Part of a small language model's weights.
Size: 20 layers, width 128, 4 heads of 32, MLP 512 GELU, vocabulary 1024.
Architecture: LayerNorm before each block, attention and MLP in parallel.
Each number is 500 + 50 x the weight over its row's rms, rounded and kept within 0 to 999. Layers, rows and columns count from 0. Numbers have three digits each. The size before them is the row's rms in percent of the matrix's.

# down: layer 3 MLP down (transposed), 512x128, rms 0.223, rows 237-289, columns 0-127
# up: layer 3 MLP up, 512x128, rms 0.324, rows 238-289, columns 0-127
down237 107:450522532459500416589523507554577553464458499507538513427476491507518565512527501488582474542505515680556469506482431399520507540516520544552463579578534444464528459424479561514427504491535576432575506441363485525581398520532456502480557557528511409519412441480521538539473498545534508508461509456405421507438532595494478515562538524558448462502439482442525435538501503458433503537518
up238 098:521470461485557424512487519516455429399517505551538478537534517564552414480457455529435565560533575557439472450475501429458562625489441424458589515532470477545533469526405560484489509678471586487466499573436523530579483541518553557546532468437500514511512550550578512442512453452493573509509543519468449534512528427474542493417466426516440522458386523480590485515506433461520482471455
down238 095:451360401466456488565479514522509528450450563563616571472516522405467544585450452506567608512487517515578412512448586440416406511498491470475502498549532517493465447396535457526533515546523516578568535586471511515449445408462528508559480408505490474506467578477556424445543505451503549490487478552420487428468496540484495455560536520428442541508504556486477461489544468473596513535522
up239 104:475492536445536467545510577515493459545528569563580475473521595524576448422510408599531445399461497552452484538629489500584534439480426640471504495491472529488483439516509486518496495619484380537467549466555514473542499476494499401424431563509416505570500581500524561547473515496457503470410502521534496517507488457526468463493544551533498494476438497581572569426497509509569523516409
down239 103:517531472442486519549520453563557499530501411518489532495618511508404552562462480445413484555468552614388456529458551545419507520477537490515610568485497499507470527469390543501548422472614593518490502585449468498533388479570515432505585456447609518482505473514511495493482499547574522485454411498551501440503518466431496429455508449562451568404468462485464461467508523508484514556531
up240 090:494470416460504443426532491514526549581500491355473419434572500528475519478530497535488501437507508558442476509494516492428518544528500523501522527486468465561530425594461468587390467564439466486413595600543466443438535496542519540536403543429466464478501475513366461557549513461481507433523498468486565475389419584570486545550553472508448443453460548505460498486445467548509436573551
down240 089:465488531431489496487500454529532514545538490434410536538554482599502515586555546523473424520497480537494484449488456508447603534626509481532518533544561458617481471454491538613438573535572506506526482535502502518480466509527567479469521457465455464508451578514492486398553472581557447434532330473527554480478429547593474629514510580505473444531543510524461478465504459464573424557538
up241 098:503508641423541469509503442543533459454493500469553493486523412513480506550579530429605473358429563455489496566562409439405488469496492531477502515494400467549525495499466594403508535574512373461559537436492505530503469432511547455508545512505449552396562528459458524530534482458532527413521482425510495387564413439456449490494462496494521492468453483525486507475454472455451428539485
down241 096:547449454484531498502489510431533549486435510547527508516519516530532458517520496552533491484512478523604488443476513495658485496601537341429554534576538549500382550561509456554488452482507486532456518462534477581496484351506503527538458514499501480527515443553523473510556458606448447433431556538560534570551533478496518531454502508549480560403599481535511505451449447531386592493450
up242 104:567462464472473554535457485515497541444522663365492398474552455526482585502447423494508529489481515580559480453485504501523430471470542484565486520477478540450499518563561547519492547427457499473529524460489478544458380616394471514423558516537618508501476533528503590500502415444523391466561508544419570473549467464549499541564585519527498425486518433484513507578528495534468464490486
down242 110:594487521513458459528476522694507465363453489477544516554552429552386574521542502452499506556419480601527532466435517464451423503460559499524485534496559471469447498489595546572457514482507548529627439483464444512602511540452524487431526524454512539465428474511519531460543425500528505504451436505502575482581532561505448503470399437525474480521484536481556494455486445535523431445515
up243 094:578489601503518506417507609428550497421504519499498547523508528542509519503469542500453426486532472462479584454456432502534444515523463616454486424453541494565538427510453451538489576484523517495491542519578446525559541455548512490525460480472521494449454460554451508502516387496421474506516523475499482408463519464502557584721581615525565450486475469514558492495470570523482493547585
down243 089:465420639431518464505469536542518485463500552507456584552530477505420527564526555436556361505552533548491480564395469574566529538544493454450388399467502459571572502426497435548456588499519509552505486525559494482494566612528524399517510453450596551444433524517444470502518465538505446554470488490447470480515526571531421555493449549460553517470514429521536469558568524501512525516484
up244 095:519554537509457492403485548508494496506481565480516539438480548532440473520559633526499412533547507575572589474463497440556571502450501460551506428549519516480442435542460496447545580531526446518447479471494521536520506483500488426489534410473515530496507570524577448544492417651433491526440620531401497521512530596476499478461417475505458521428438456595577471450542413539487485582528
down244 108:476528574485549487493487492581416521414520508424461469595570490512459478451553487446562435447474406529501504485476607476549535527468519499539561597446591469483544488421599510498538521483493493365468488450545478473552466439507447494502459529374465456533404533465506354476398532541506481521464491547472459493547467448584551491485454536558443454469537546544503466561428456560456548530472
up245 094:472565524482488491433538527310505535446451515534556538445492555658481522520448491537510517486485505475531530522560508498537516535508466459473508464661498401449485469530444438490542501450573523454566385437534391462477508443430598453549398487513529492450507497529507517483457465531476538565485464513527525568571487560482489532483565496488409582474474487514562546445479525400534481482474
down245 087:452520485487530578502470596473435509505513515479550532441537437530520535458585480454554485516464490484468491427545498569674436482541503526456493599565500479499438485416512459528499474444540538428498480457510540565444555508498491433534599470472489446499386518455523489573500497507550512507506527507490498532579584529514487544446605426506405631430546459397559632539559491478528499484523
up246 110:531476474433591425530541446474455432529516630459490540580490374444593467435471508515474434463519493526587518488615480570508495518498522535431511536422487457439534506477531502545515488472588492473382564517502366530495573538501520639476462470476423605463537554479451426500475585511456539495463478530525524536480495509497445527508438510506514549459540548494494517509520451491413572415466
down246 109:512533446509525486528518476609435409496495428530505469509479530494552528462383453467518442437522504579593428505518537503563385504512512527541474486582445421447515476534550492533563441511447448468544467420528489598451568507519530542567425488522492510567585617505524438532490520412479471390469518485473524470429500497517366510448479579494515468537487479500476470541482525643431516419481
up247 102:540476447520507517386540456512495470437529490535488480514505473532497415455501476377474509496543510472572446494524561353504561559573421526530505442571429544493514528455532570478434451583533529554569508465502542525527491417552438534539477551553491404444506510532586573463449400575400459542477552430477506597429502568525479437487469581556541481498521492405503497500529417547476569480523
down247 093:387428501532496527481589490558496531541417498514478551492442531480487551372547583449459564438467566486461450472508540437542540539487522523555473412596426538530407588439527539441561386441467501565573497479526585528520410440560499557563501463519515526433474544533583509500521485482465498474457451467469470579382514464532536498478483562440454476575497488490426568452542481486450530450453
up248 095:510519455533387402511484557499492475462516507554508483451452562581524509533410527535483436469474526505489560497450540458596559557506482483541435390472426483465527448427467469405469453514436476500504546658544571532461501494550527517532442429549451552506435508486552531537445449522514448553606581567448466489435511449442476529488541457511545370479416504533545447485472573580476534443478
down248 095:535517421444401458515553563496594433473484468550497548474521480559541575548372483607483448520428497543585412495423435478500554559489530485623504557495488506472421470477523479549571457389513512504481510593524466538464390501499407524516490486518459482542503461475553471585483512557502513498529489566544395500445508465556558448462496559478446594514515452489494534535467626548553507518473
up249 107:476425448515578540515539532563516500512495499436452546562480493509500429468499483467475452495472485528467530494473581503481524498565545530541497441488567513462483525571476562418542540499453452444411485389446388480496439573442429487518536530505503489447441529602515489494504518372435534540401490565500515385514520495438484522598533507445506394511542496411483502538499502393529538574335
down249 097:523468510465399515421544649521496484470557432515449480418498479493486397494528523513470578520486491503518523451474595552446414421455472503554484586487486493519491585607496512606436485430543544490503559492496445495522465542640497554570522539569568495477514515523498552555481498484502402592494494546500455466572477540600551473509514543556493486554605447493490569533505569481427444459452
up250 106:499460517599541495482504484434528546455445512536508514485510463401435497521426426466527554462465462562545489461481491442470473491558387495427405512497572497482486521647442549510413524528550345498418456535476502521566500481540490506557541579471507481470518478425510488572539536477481499512618469475553527589512509498551500429601556476555615587496422478537447495518468559476551522561465
down250 119:422556546455508543543458563435482473478448461514430483462465496486464393508520503469464387510518522487541445617504531518479478486459501458496414430482419416425397462421538486495467458483465493609576496546482546446470604530523537551536526521452454555501545525568566511534555477449517506624476535488544462431499468524526594486486479559496503463650412509456394474518466511518468451508421
up251 108:501455532475570496523503470410490517498503516399456509609488628527534546396467590428491468524403369468545471479452528441507499449494573470473474489513461484543526525591464530437494514460394517452511524542494468638520476505548437528473474445490530520499488528562521527505563491532519538538576578521461594477526533501420494507495412572455525427539490403485560560442479431536452422580466
down251 114:418506521504487452583512427446509482559546505479417481538437523437600532484537495492430482429433541451500528482553441548565549487511490495476526547465404542547436517480651545515596488531466468512479448468540539576552383459497399411481483414547391482569596541500614523546524505456559576494520553492453526468452564475521441425446498495529455486461477481583522476500517539507498472455440
up252 101:480538512471473573498513496379487511600516551460518538482503470515508489546446412435553512498432460573384530533519438470579494546474547464495424490456483518488510464497453466491481489524486374355466503568479582489501410511455554628467446484566455494461491589523552570494587478478552575535542508583533476481505526516490534533571489487501512463536546435503482529642453591508529393489506
down252 120:496510410553543529441549577453539508487509549556529425591498467543478458420430555587426458485480510510478578530496508458533517546384480486545518541490457537517512498566609554535448531468493453461433485486491511515600550557411498575424449495537434546464533534500445581541626459458400512439471544566552526462471544624498487468517512503461504541532526523558475429544523411500381492538523
up253 114:458473447417534554530502519386427483479552504592571472436492529415554492527485499426488488425471419462490510462504429547524525573530441470538415598475530479586465506566494481431550554501474590394461476555481505508474568596432547521528538504465444575495537553516544469448556500484530472400560491539532449511531443512462542516444479570484473522484437645547525449592477517491504431426436
down253 116:565498478562480496494493472507465495485528374560510531533386457604483482504445498505509528493543527563575496539582475515507466575467480441432383481533438522505531589473462598434559476507531533471562504546539492591525468511503512475486445556506508469583554531472436494434565539499511609629556482515491503513401524508481459486460586515536475513637565554492522515371489527575457476581503
up254 098:488442480531611533548475432557475502474417488497518510556484529363412480480503472476547438499467510511426506499576604444455502480552491547498545483493405597530459572558490564572456527529474462389520446579519455544392518593543394537469502481562483455435471451488458415490455444475518602463576538495523465539464434482459600491456514477493487528530470510535507504496463416505603530481445
down254 110:394444532514505446474498560537563601480469496424559535512519534577415480601454473487588480495539552449445548448558471522542483598570481413401534507538534424423564366536495422568476484499543510486496489539468476475507532451441551354456550555520497479481502512541546499526558620550507506492496480441438557481443510575517499525504410499512538467471468514476492530518517515483471483643497
up255 112:464559573472510512492509477459519534540459502481547600489547489515511554561568580521425470615555493553419435540545451498490522500467403623451458493448437500429567512482505549422595492583577442431500564485456533459417522513508597467477461477678464498496488461504489534491420534571480437526513475450508460442479534559438479428415504498407508548541521544485553529509489468515498428514469
down255 120:522511450624565442540555485416548476604525507442545515451587508427509587495470408457476436582558472499475570602564462535510442461378527451509537481489534499515460478528543484581558565542514413503503479479530465492532549586504525538463388512575467462497570485501433484528404474406535530484485567516463556418579490521507405529448484541431470598563470505460512460508488485515506543508525
up256 107:407441534457495420568501525490494480481510593508577568439460502550510482478560514438505492464612550450539457492550436492459505454449533547497466522485482419496484488542554455468514479508442613475511417454463496478572704447553573477467450510510422570498645492448482446490526528501474525512415484540451436485419479475566522554540412438450469533550542511464535520482534510474517499418440
down256 111:501610579504520481551491409569472541523579538445501416456548537485544526495474536468539540453466451507478433505435483584513473439523475518492422439470386528451422518484450434551563472432548591546509510466385503560496515458606567492621476403516516488504499500546397556484507514507542525449489537497514509474496479351523526476510499537518519588458523520556458485472502579527562511618555
up257 096:463526476467406433554362533465424446558539482525502516429483520553554551395461557525502453452488503454524451480490468436467620498515570484487491391613434408537490460571456488551514453510511520477577378521491424516466419530473504486481492489478511509424495442630551350517469418493468469485382520510466504526549509513468457522420519494526565536499534482510486514449517529465506510513533
down257 087:395547461569526472472513523475499388569519483428559450504416466500614540422476526546463488454516446566524472525502454500477563482535554535408448429512467432442492521452447491598549469555517584487456494522441495466464456508512512453470509431394468431494490535536591498611546546495534465518554542431557564585562475461476527509419578521539466494468562487529521528495481573557426453609584
up258 105:466424486553476479432527529533537570608475505476495428428449537541519502518510514553485528504506537515500517443570482373483462499508547485415584535533528525528501579490492508488434567500444539499492489489491508598530491483556457506460527580575517408467535541480379434475483517470492480504465440646550544356441577507523432499510559468418488475455565434458474554516480527488378591494414
down258 100:480520500542497455401489591544568576536493536493425452366539560482497474507413450575454492510499506494488478483495549441490425482434569453511474554587511550507562628447374468527398442461634567571526534457395419540521540476493501490434486543534493385536521538505572491449454429528517514519534519523451540514501535474515523472524557566438530495557504460482504518564434505476513559558505
up259 096:503505602517533560436522487540498471541495563530483513431430594547476426439572590536437479540505532446533474500512456569459476511467518565525479465466506506379586473416578471512403604389482436575470506489520432530482566488565460471439490461486547518532508522528453527426520581487436542519473516500533501334453513498473454546508416502529528440572533510562543554507467477560462385519522
down259 098:552499547479489503477511541427513407448458532525501526593414528508507431523517509513470496549442467495445597508502505550538446462486405484598441413530512502494572568460513493447444542426456408533475454508499491502543486522542443511495528452516583586503549573454467457503427428396481489559618590535517514539504575418511453610489492551447488554579584516501488415465443527386486445502554
up260 099:539502586501512487495399562465481482522537495506514458432463669447454490548499439528535519571517522492487497462484557456544545557575513431538499465490395450562431455504622499574481609592455547484518590523563516485549466390524471486539490461529545565455519478519457506447429508457441553485584563483528460485514473525501416444429433519542450577478493523427580408516532433483552502518462
down260 096:427520500524498548556477588505507551591476483514502530603515563503411518506508428498500384518523482599379561473373481520442495428544492481491506502515468465512429436443575480436465516548518636496497498495483498514539544464608510508491470551473618598518445527548464491489506590465436529551545549556420483522495528549530512468495476558348540510538413484471519567516538462539498525495520
up261 102:461451457505528434518512538564426468592439597509606547505513497519474441531578566541486484423452537421501559496447488491411556533489468530334555473473494541484556498527485304467493508492534480467498509475438387510505452544558498479522423511544574486496519616523452495540428475510489513508442439553535517430442535421546497501519509567455447501540499462512439544571534453551456500489533
down261 095:410471451472464591489556596592469533482557494569463506475477408511494540531481489444413463466421540403538470466511481509499496454521498529498520509506529415390491513480384547569540586488464455560559555466393556500496468529438461570465551499468438545506551443532412530414454477504518489607446566492463437511436548522512518458470520500495410394540561477437514475609535465566513501509453
up262 108:571575586424531488521494533521476481618446483465522407478521557441552553495501556552491434523444463497591589567432534465516497562475590574516536521524421587462534517572482515494480521453396453412550543484467482526514500544563528479446529415494523522524448522425480525510558533427434438455450472500566527414446522509397399499526590552545519457503511581569481482552506480455495557574552
down262 108:465529565359523505431453524463454525553522488530556498545437523563448473478530449518585371511421452377534500520510453548536430499528508450455528461457522520519486537446574521477457490531496430532476553483412446470527453583468604540471502412563495610570528521468482537445472425486547413541524437518515466522548437512461487442598523522483529484484516514597457513620419542537491564503467
up263 104:509502467553528544466436470530452496473473606487485461495524514606574457482570450434516515548472440523492507488515525575493496527515503426310502528549534432420559466508481512498493491535480457487577486519466505597474460507523476537605540506510569444548452500556577495332608531502562469557531451552408559470455510507442471489561498594491436499506580488504504538501531497489450520428611
down263 102:536533585579489476501506339527531457487429514464512525519535425449534498534488478594522526441452433482496497516477491512442495508467477537416519523507448528452515463424514534559440398524486545636502459471519574505474496448512499483557441513477539448612518568545571526420558442485504626455501476465476462488442481479443551444514478471489604508471541480399556542497521443351513555552571
up264 093:480454484429573524513622478420554467527534446468509498529449465536507542492543548401450526570452511502484542488491450537471471531427528673540491477405546462450432460508454532492481501545537538512517547439608452598473523525392521547499500560515451589553503557523562481474450502507556578490488459470540514526479460573448474355504476478477428458524461566546408513496508479429484554430426
down264 087:586505575491489503495561449522561510475560510577406532471483456628488526530459480477557396474414441551427520463473517457514454509546513473529478502497521495596478537408365480503470521400485538567483491470477444513541413415475493471486599422439454483509474482515406470419476582432555491478555512525508462521483509468458476489532484464518556482442528392561531573559617567543523470504580
up265 098:480562622570433542511540503495538458601490498559530566439493504427441499477552570564441509588547471578569635504484518486473510501499439593455444511436503395618598465510454461500524595499517448524448410486555548534472545505460590505489446458554548464461494459472462501493482401479457506472450565498399507481545546437476554518504516542518527501454513529509480470432561535612542506484480
down265 104:413458536449495566535582522486550449640525567504484526515531579446452513460484457518500513507517495443471491497521516538444470420516487529555523479548534515583479467494379553580445531508572561469602488461580489563578555521482520502471501511466606456487420474426440423495461515547464534579462466456418502471495579447457532573466480481467490581415486439432494456471553500530494556597371
up266 082:487441402640469487486469473468442490495414461598516498502517463538421515519542589477480504483558480527575465463454476558563454527510459576425582455611531511542542512483536447577449453500473424497491465507619552539530492582511556365465526504522594489487494557483515560553447525483492462554441496557490433462419409476516563504417502423544454489425556471542525523582519506526523561527499
down266 076:457466545385494550533549510547494447497562481478428548542520478464494566496533498444496408444463491582482477457503550484399467426593533523581434546443478527485401482472253500486497530441495562594507514414435509426414411430526471569589467448441448432499501568483486487436467471509510490539477533516576535520499526497501519512532529558499530497514530534469525491500521494526545488471553
up267 108:539473466484549424482635537461521463528531444424519593442493457517541523414479450491601498532439428539571506528537538448445523502474463452477471443519598473456506395535598454536536520492556462545446530566420442472446568517523569443469522414555489558363509503510542452525519482510484525555452472595457444534447485548518525441538476564494508420486442517508438403481483538577561493492579
down267 110:485527554513503499433520543515497472424568547526495500352461515553543476429537590546591518422573437518533465500472568540549546457538535448511552416495537515461482462523411487542494533461535452545451428555477612542484483468480546564499485431497609486492521631588518488446489450506531535507568456531517417548494560492549574558476562574456445479502509482505499519510524585593611572561473
up268 100:470418512614471456571468485553485596543547501421563508517447568457528474458506441515520584497501393537497509433540512554445414469514441456501479491446630526445511442472577459464549443516488513455495515472529498496480518438460538570485518490522538435398469598486549431404463541535521555563485510532568460482549470476449552445523492544499564380475561478531547518548392513407456497402465
down268 100:567502565475566528576558469571516518476505554531484552451492474530448516477496491508533446448490492485518495481553417484474441422493540560501480481420605610402508444511443495432512494616511537486451532496459568479467475495488512473576544504484568335596474510582520489548548504565548540482495495547573504558445500508473583563530450449513439540533596494398548506560515384558477507494398
up269 103:499498521420476462600561435453516493427502561546507524569490503483511507499451527420458466475469465559521572601482647489523480514467497626497479548476569481497500467486480523472428477508486476480501435498510436441606448601465531557479414469541562458437491415452609472528468507537478511465474438531579535442518578495444394513398539473516465605464478533484423472540498499433501567522410
down269 097:467564495550664480490540464375513523531457515489460461459537326473493432519543420454438510502574494493431534534473544445499530508446470536570491518456421501574523470458618609479518528460531506527454470565486563536428456452490459502528562486558490443548520537470542472465530564600490525462467455554498542569450466502558473536518503478525558457558528580483571497475492558518592430572486
up270 099:540511479484508582441469443495472516505539495499546549508477461535524418443535445466499450480487503445496483479570447424517511456548589488487425515471417470432558514451548529556494483433545515455487543447481478532534448548497512500543390501553488477457480411554511540481499531601471471513475403448499482438585568656427468480578493393393550573551502470426378546511599536445515448473562
down270 098:447497548524475582428544562517491503501443551505591560434499559475573507527562528476537457461586509461518464480491521466534566529509540537488508392487464537590422502489497462492510418500591530513478454533331496607440489468583481471548595534474529506454478535483497554474496476639512496478543499453457566611517566459442520485539576438471388456443517405528517583533478483499508501556475
up271 099:638495493563490561452535523430511508542599506437442428457517502499482483452469442504579600540632484495558435470563479421464456550543435479530431536497481425489457486598538514541517478460433453451522463463590583484443498561469517466490477595501494518513547539462505499473448539508377480533489535455414497546493528450551596336455487456512477504486537478503472416507523544483552501477554
down271 092:528446422600463536511459521389380578482566526611481450513583443447515477495501590499599508518528496445545453478466446593489423520563568450538415410560503486539523454546429465511435529500551513548511542502517487434468497530551454499470593486447485437503517487499545570445493573471365539499503555504368503482531463488490511471445493553527590528539557465538492539513551534464540497476430
up272 103:666595570530561450492526613460407487554522584475469503545485476476510450519412491554456463535443556451512506530439496491584519584550498485433560438441460488547604476472503546547466469496486548471526535438543492500506436482517487499500482507535463425482532489371623563571466520540494485460538526495513508438473446456483420524549464478582455507494457375527532500421444491544482561424489
down272 110:498453467548448504527480554465480430480418444478464448529503409488477471616565447404501465561530486487539487551451490537483454490568506379495516463420516498596522556474414504474589457476497530514530630511517445486446468468506478454394556537432536411482560511497511475548605555372454439476510519496521453531512542461553508589541532487453403558473551488496585476524525496478547596551558
up273 084:460456542504519490476468511465488484528516575500608385557518544544507496530486487519579541527539471577456531474398429491498408530509526420404509552566473571551620581466453493488529544508393467463437542547513474460488578514475469454518558474465484498574520449561536506564525407490462418496531496537494447550443513488458462458477592451488452442444352552468522556456585472583533495577484
down273 078:434474532419484484502542449534498470518518393543496421526449469532541481497475514527575516528523440551481500420431518558539529456539550522499500531463497621523512574378341470473555475451500534560482486442524501479519522537463528476622564407375570477565531417535506442525480435497475466579455527452491502575532468444521542557486578450481462480514488490428608536438556476559497418527514
up274 099:480552574498497452557371440466465536460479505508516451612509489439443452522430469469484517489552406550489575470485525500479495431470536476543501389462529588519603619560511487555537520551558493455506498431454474536459474515472422609509489515549523496546555466520451554550556546479381449556561496523541552529457533455473528569443408529433524549559555448456585509507552449469487494599452
down274 094:485529511475530501494463492512519539448581487445517485537530614443467443563447523522511505472505504440504457506428514534562591540437468517482533549415504533414637411533548484504483429507528518419512491459454562461441495478525394589559393456499451518478413573502440531469531557453550426514507500514511514513518549417568506462473455400566483552532484373501513438602533563502561501460399
up275 092:485508490496520470392467453547487450547480512524585443564514513516400488502538486508490485531475428529482492474486497492517411558513568527475487513602477584417488499447517545474390465566544528531560460515429522484541554477521644494438505576566479525589526411559478464513531463415537514545513469462604444400445564523501493522427403466503592499408499430452548497558519442487530428589440
down275 092:472507497532571505534407437472464406469515528530492501558520519624444506555465442565334457494498442601478549491547501538489515479537529539529571535518467477397493534550485526407538441494497520455574560587575487496563481462494510517450523522466475560571450521550528453415471515594447462489502537421547524489597516575474545532458546421492527515441511566504535443541536551494516502581365
up276 103:513510493508449540504573519506507557433459478529477525529488498528570565422466487537465615528611561467521489522505470519509496441538516478525419434545484422529506537478477522489464423514449548464503409472520541525516464663415583504554512456474522567399457507463510564406475426497430560475485490468515479561467415478537411467498506522538519500467444456454412605516375419444464573491412
down276 115:494469433585478458517579568480511488491440447431471552532498575489533562585474480571605443534489573578457570492530445516499521463497479395448433474570467507537489459506592569601479508490531557476510437476400558459380493546444565510445450516458472435472493551516495525531559552586473505456506511523504545491504511558335453529469531527460575492616555469563484548491502510474432455534496
up277 094:614440513573477556423514439499352548500503550470499580490528459486458422482496489555603499472448555515532443515515452455433573512528481487479483510468545543465451505521462417524550618450423533409574501444484487535598475510567576447447539452544500516517475369483508525499555537486523502558529520490486463541508564446502401463490408560585445509555537428540433563493522410497519490461488
down277 109:532446490474547516531495567559497471453430471524400492527481490507563580435458548446456509518535520494547442474526477519583495554535487536634430493543581563482442479497328507484431421427530529485467561495548491452450416500451507504508417481460489510552514616485587554471463478503582445522535469501503522511422521484520528492453480504507463489379561429490554513511533670483554464493550
up278 099:503524595487406470447464468544466499510656464575472468482537553517414498589571467497599445532462493517540502512501529532506481504438524466506482525439502489501592477423547459446472648489513494509477480549455579468522483491479480534467556372520571470608522438583513456509455488401528417515484562517573527484517535557498411516473460506496516486560534567520514553525593551572488498382516
down278 099:471489557465498456513477455460568530486484468530525547487479591539428549536559453565474401480554519525585489484422559544428535555459564520452566591452552494518505577534529479503375494365474467498608571513460480437517480522556532556515467457498464581572524512489509543543420553518421420452475564531527403523539456483530532478504536502429490506462531568551472623492513478429446523440602
up279 109:421527522493395485536534611604441525488637537481484424525452612538528373515476555436511545508487479508430445584508552455473447429492526492571421525448552447523513571521466506568507470569482500473508517531493525486460616486465546485402432525555562499455558583508498465416535497558545485548504488442413519498522405487482467507543577455489513470459427509415524540475514480485508459548434
down279 119:480497428406517434416561461530482507553489569542464448580525497473604480521526471525618509463474444515505463567495484436470514450529551392458497512431558566479549504514447537523435356433441506550454479539532557495456509456490447519431409564495436560506537516469511536567485489540452603426603436514507537507467496519509489455360463515533485495419532448537555422517467555532534462443546
up280 091:435454605531482426486508511536541489513385554552586412514439523563418418524518508511476539519557522518450494514581480471527498413552534414561572586594413521544537557576450438546450548487499479483514491500501416567493470510478473475469521441531588585502479447560465524495469468539488500503465477489571522433434441452465517577492487528487536527479376438542547388501540474439400533434474
down280 081:522445525555541523512584513571545514512450540563420529473452501452467652528541457557474571507480472444477455509500475507471495520455514555513441507469392528540419536459242466527487531464536457565552504410533454470477400442476511503501445510477449463471454493489559519488536471543512444499495456473558486506610501516470611522479538503461446447460474522521504551480489517547516600572498
up281 095:551413541559388476499452503452460473511463477408508501520488526470540469503589494576536581476551578487429478518543502520463531483513497544539556440579627589518453545481571281525528490468572507478557529535487519440534516521452457514472440530509538565551459568553468498477416431503512444527446483511423526494436446479566491501516509520563483348500454468486552449470518520512548464532515
down281 099:400426556495559510452474532501493466510441435567494528570510558457487562387519579506447521406531502543465451547375475420472583517490440473528535511534501549519494581423618489555536457524558487569592532435471554520513426497505518473534511473538493404534468476471482417396536454543525478525487511410413538538592508535455417428592510492503510513504456495530516509426577491515543455570528
up282 088:573461453446442438469448475557559459431425464502528543462513494503540477450482510452475488552409555481475487428509525555534513567526482474420500585457471500512499463502491443568452597476529504538568456434511511606553584427440551467530602570470501467612495488580526501518554521474591570598557503469443439522472476586477443494472543496414478503465412487609457519545413475575536429452505
down282 089:514500525497559455475505449549544484454405394420457531535520466520475536551495457440521515478529537554561471480468411523531472572508546444433560551601445515624408468552362510532516519380529521489540521517477490538596448503410461458616572489503452450495465575523418470584472542538563569497431497506560499532438443436523469551538530508433436549513427447510509506508505504517525518538567
up283 100:407614571487549451345479446538515515479560469465558467489469522474494460530506566570490506491543473534563445505486486483432515528463589507453506287494450473461482483494438566414530449416466488468442538451447528568513489549435534493534526479484533531520521379470513522423487424542564492530504510446516543425575559514424456544480428556449540470498549558576553519513494540486514508521538
down283 093:429498547534546453445534432512505402528393443487538536541494521578593471579518530510562553518433474558485409525486544521522475455529546515531470419502496523462597500395451405489499486559490475572462492411521504387548566532460415575563498493529460440621500510578497460502473478531504443499539481485515532500545592542461536566434555511489434485509566524611414557492577502476492570536467
up284 095:496494497459450491521462502510478534429453431382483552486460507452445453494544523550539409539585522431451533519639539528401551536506564550445598521482504519507415455522477608549512503466504398440513520513475451572491552477529496523412577483545413502477510473502479478548563430516600629534491488458469482516467522522496443520504482512498414480468461404597404504515460513513381452512513
down284 092:561473514508509576493394488547464506504493500469443470489485499490548508506452479561540390544626439440509539538475524449417512511471524562496543482535619440426386478475481546519481530462489493459535537510408520519535537381578480591397456489543448554506492501574543445521607538590586497477460465461480488536530528441464446530426527555554449516509501464495486587521439567478409421433461
up285 114:518410496505524423539499553523397590475430496475552396488569558418538446535472540454543500462496513449539470466468582572447467603482427486457526539459537479525462540539475509482540572533529525484500527517535452559657495483402500553595607491530462525490488601569523575495527515426513554469493630538520564520522521503491480581480524496442483503480430437436545483525566441578541496457516
down285 121:579486429424576410526515565525449436466479523468539447481521457531562482483485434454505511388551501450537401518457609545391522510490538478525541443449452449475435412520416546505567507531473506464475486524522436489538615482432438470603504439542478495490451488515557541483502538540495547486484493538505593537478482453455529558580436504410462469600411435414504463463554471505550533447578
up286 102:476472452465513489492539553546541522457406443507524523585473506452441519452461518452486536490656579457581448526559440546517612511527395554481434469414466522433551503605514440483560481537579487530478534467462422471590646635447447422481479496475471469460456589456536449421476474537499538440578464406514519532524463532527487511511488510472480485492523497551465480489557507462487472477470
down286 105:509467600494472583536507509446477562536489498510431482523505522411520511506489526429516527498500492418509533478586549477462360419527536511512450636423424560453494525478510438514549587405495398508529558554635494530584563469455479472461479398478521557518508519466481454500514524519497516496527570554494609454437481553594587474469463529536453519470556496551474491536484540600510526532588
up287 104:512521467505479494596444555498502533489538444432459419629647534414500451371480483438573532518507520448557406579475519470565545526555490451490512481580507540401442485461534449524447595463418560493484444541423474483465488587541417465504637466488483564570509457531523500513458519397549544507518434572579516509542511526520473532480503550511547481488488542508486460460564536515508498504518
down287 112:492539549438556416489464427524525553478499528471413412421524500441523537468492461533602441515644525383469479443559446520521431545551539397391473565428454485495561461487527479510479548567481450451514501526516429507497497507570522568541501483567476502403524425479456486516433544519472541556457452542469531608494544500454470513597428593551605536453480513460486527429485522519482465488456
up288 095:494451542567527505341529497467502491568500529514506530514484474517484431456420597454538437506486466500497459458452481495526456579482489435478471401455472504418486503458527499441436500543414474522453545518470602512585483445514521500572512558555490513524496338520533617525476504548515504416549490510544471510495535655457497553488480582497458370435497470535494520453488558534515464564400
down288 089:490469613543538405469468551485508424516458448532547575547512499509533516579378511519576463428489510535573494497479523521495442561560530488516582479559483498460479470528513464439558441502543611454451485501420533492554371522521508580492483516511533461507493503525565578428459492570461526467435461529558547477538612492471605555450463508439445409468519386475521529429555528597517432547512
up289 101:524448472529455603520450502518568535493505484469493550462624450546483556518598443541610661521445483520521528458545470507460493552480434468507447530453551530578523426552475489472548513500480510421469425416485450475438446545544486495442491515529430536521475420481540569442506429451455556565583473539525492558510454451558431607475424500604512544552492467447434485492430459439498496552452
down289 093:538534466448536515528471517412491582544497477487519439377560509502544472486513599507404514437545521519563538499482509499469451500597464535467429499510497432444369560478528512596512538491446497554553483480499507530491399500462486561476493542487515445483399492510538534439557491589614390539564554591467417524613485550472475483558469534486488407479475435460385528502463461475452449495538